Weights of a small GPT-style language model, trained from scratch on English Wikipedia: width 160, RMSNorm before each block.
Each number is 50 + 12 x the weight over its row's rms, rounded and kept within 0 to 99. Layers, rows and columns count from 0. The size before them is the row's rms in percent of the matrix's.

# layer 4 MLP down (transposed), 448x160, rms 0.557, rows 43-57, columns 128-159
094:71 44 27 47 42 57 53 57 53 48 66 57 46 45 70 44 60 47 51 73 59 34 67 76 41 46 65 37 61 63 72 49
089:64 52 41 32 47 46 68 56 87 50 42 48 54 47 33 49 67 49 15 75 37 37 58 64 57 31 68 46 47 49 54 54
098:43 67 52 60 38 65 54 67 78 45 76 49 55 64 60 59 39 47 46 32 76 68 56 61 79 49 65 53 60 33 73 46
109:49 49 56 72 48 62 47 63 47 54 49 41 23 60 72 44 55 64 58 50 43 52 50 68 40 39 33 64 40 76 29 55
105:28 45 37 73 53 63 69 51 57 37 52 53 48 40 44 68 71 20 59 50 68 54 33 41 67 39 39 24 40 65 51 55
096:71 54 50 55 47 44 51 41 64 64 54 69 48 56 56 45 35 34 43 37 34 69 65 34 43 54 69 39 42 42 65 53
103:45 31 51 35 52 52 49 61 57 56 55 61 55 60 49 51 51 35 41 43 50 63 68 58 45 34 70 45 39 57 48 37
093:44 31 45 49 23 38 47 59 64 70 60 45 51 63 62 46 48 50 61 24 36 39 67 36 58 58 45 41 54 60 33 43
102:56 69 41 53 43 51 37 36 55 44 48 49 44 76 40 50 72 63 66 71 52 53 32 62 52 60 47 25 58 46 36 49
112:51 75 37 55 56 44 61 50 71 49 12 50 36 48 58 33 51 64 62 28 66 53 46 55 63 56 41 56 59 60 34 44
102:30 64 45 78 47 66 27 46 53 63 40 46 37 55 31 38 52 56 49 52 40 51 50 25 39 33 31 44 71 51 36 37
114:52 57 54 67 26 68 20 54 56 57 51 53 53 38 36 38 36 52 19 71 61 67 56 37 44 72 66 60 65 54 35 53
101:41 44 57 19 36 32 46 15 40 55 26 51 46 62 42 59 61 49 15 62 56 14 37 42 59 59 65 67 59 54 56 53
100:42 40 43 47 57 67 44 48 55 57 58 64 30 63 53 35 35 40 92 51 46 46 41 37 58 67 51 45 55 50 49 50
087:43 53 65 44 48 60 34 61 36 74 38 27 58 54 60 61 74 66 51 66 48 42 56 52 32 52 64 39 53 37 53 44
# layer 4 MLP gate, 448x160, rms 0.335, rows 44-57, columns 128-159
090:52 32 35 35 45 36 83 39 66 53 28 57 60 27 42 45 45 56 32 45 46 40 50 48 44 52 59 56 70 52 39 38
097:50 63 53 50 40 56 44 64 50 42 47 41 56 49 38 51 59 55 43 60 51 41 44 46 41 47 39 48 61 38 57 69
105:58 49 50 49 31 60 26 56 39 62 74 50 48 45 51 31 36 50 62 36 61 63 31 35 47 45 40 55 51 50 22 44
102:32 43 51 64 47 59 58 45 57 49 65 41 61 54 35 55 44 50 74 50 38 55 34 65 62 56 46 44 49 35 38 62
100:53 54 68 46 59 52 57 53 42 40 71 47 55 52 41 60 58 60 37 41 32 60 66 57 54 54 78 34 52 71 70 34
101:45 42 55 38 51 61 55 55 51 78 61 61 58 38 62 56 58 55 52 46 39 54 75 53 55 60 52 45 57 48 58 32
090:51 48 66 56 33 57 83 84 61 68 54 73 25 66 66 68 44 28 42 52 38 71 45 52 36 54 56 49 44 68 48 71
100:54 35 54 69 43 49 67 42 27 46 66 49 49 69 53 42 50 37 46 47 40 77 44 34 25 47 50 44 65 58 29 30
108:56 47 41 37 44 71 41 41 55 62 54 48 51 42 49 44 46 24 41 53 33 58 64 44 73 61 50 75 49 42 57 53
109:46 41 33 44 37 40 54 59 59 69 55 61 65 30 69 27 61 29 40 25 66 51 74 61 61 63 39 50 47 34 49 43
105:48 38 47 62 57 38 45 48 54 42 36 38 67 77 57 57 54 18 51 42 27 37 59 60 54 57 43 42 37 53 52 66
107:50 58 46 53 49 53 51 29 24 72 63 50 55 56 54 71 63 41 39 59 52 52 56 49 46 68 59 17 58 41 60 46
103:69 63 62 57 55 42 62 71 45 32 40 43 51 30 46 56 49 50 55 72 56 65 61 37 50 57 45 51 36 40 46 51
090:28 69 51 50 41 40 35 59 39 69 36 30 59 75 80 42 41 50 52 54 68 37 38 33 48 49 43 47 52 48 69 54
# layer 4 MLP up, 448x160, rms 0.322, rows 44-57, columns 128-159
083:54 45 36 34 46 39 67 52 58 67 32 47 55 29 43 50 38 51 28 33 49 58 47 43 48 24 49 53 55 44 45 41
099:39 56 63 49 50 40 53 56 65 62 72 49 71 62 68 54 67 70 32 50 42 80 50 48 28 40 37 29 55 62 52 60
108:42 48 43 45 54 58 31 42 35 53 56 34 48 40 56 40 42 52 46 62 66 48 60 43 46 51 32 60 56 47 38 43
106:30 45 59 49 38 41 31 50 55 67 40 53 42 43 55 49 50 53 82 52 43 42 39 56 47 45 35 42 43 52 48 55
100:25 61 58 47 44 52 59 85 49 69 43 40 52 46 40 32 50 33 58 49 49 65 66 54 71 48 55 34 55 37 49 42
110:61 46 44 50 54 27 55 61 54 36 44 40 49 49 56 58 61 41 45 39 69 47 55 68 52 47 59 43 56 41 62 48
091:37 58 76 63 28 41 53 66 26 75 41 60 58 44 62 48 52 47 69 38 56 64 40 61 40 47 52 57 40 56 50 60
101:46 58 45 56 30 40 39 19 66 30 43 49 54 37 59 45 31 37 51 38 53 53 58 35 42 45 57 50 56 52 49 41
098:45 42 60 59 64 32 45 43 62 43 36 53 60 63 72 59 38 38 60 55 62 47 50 49 45 72 60 48 54 32 55 42
116:58 55 49 61 57 46 76 55 50 29 76 49 26 49 31 67 72 53 52 69 49 48 73 58 77 69 56 55 40 62 52 66
106:49 33 85 45 43 52 49 58 45 66 51 71 53 44 56 30 39 74 45 46 42 69 52 41 54 46 62 48 45 26 49 46
108:62 75 50 72 55 60 67 45 44 57 62 41 57 30 56 62 56 47 49 57 34 30 69 60 56 46 56 58 45 57 37 77
104:38 52 38 59 53 53 50 73 74 59 52 28 48 56 40 53 50 43 49 50 59 53 33 45 51 46 07 58 27 43 43 54
082:34 53 40 56 42 34 27 58 54 62 24 33 65 69 81 59 43 46 60 47 51 47 55 34 47 34 57 49 44 32 53 67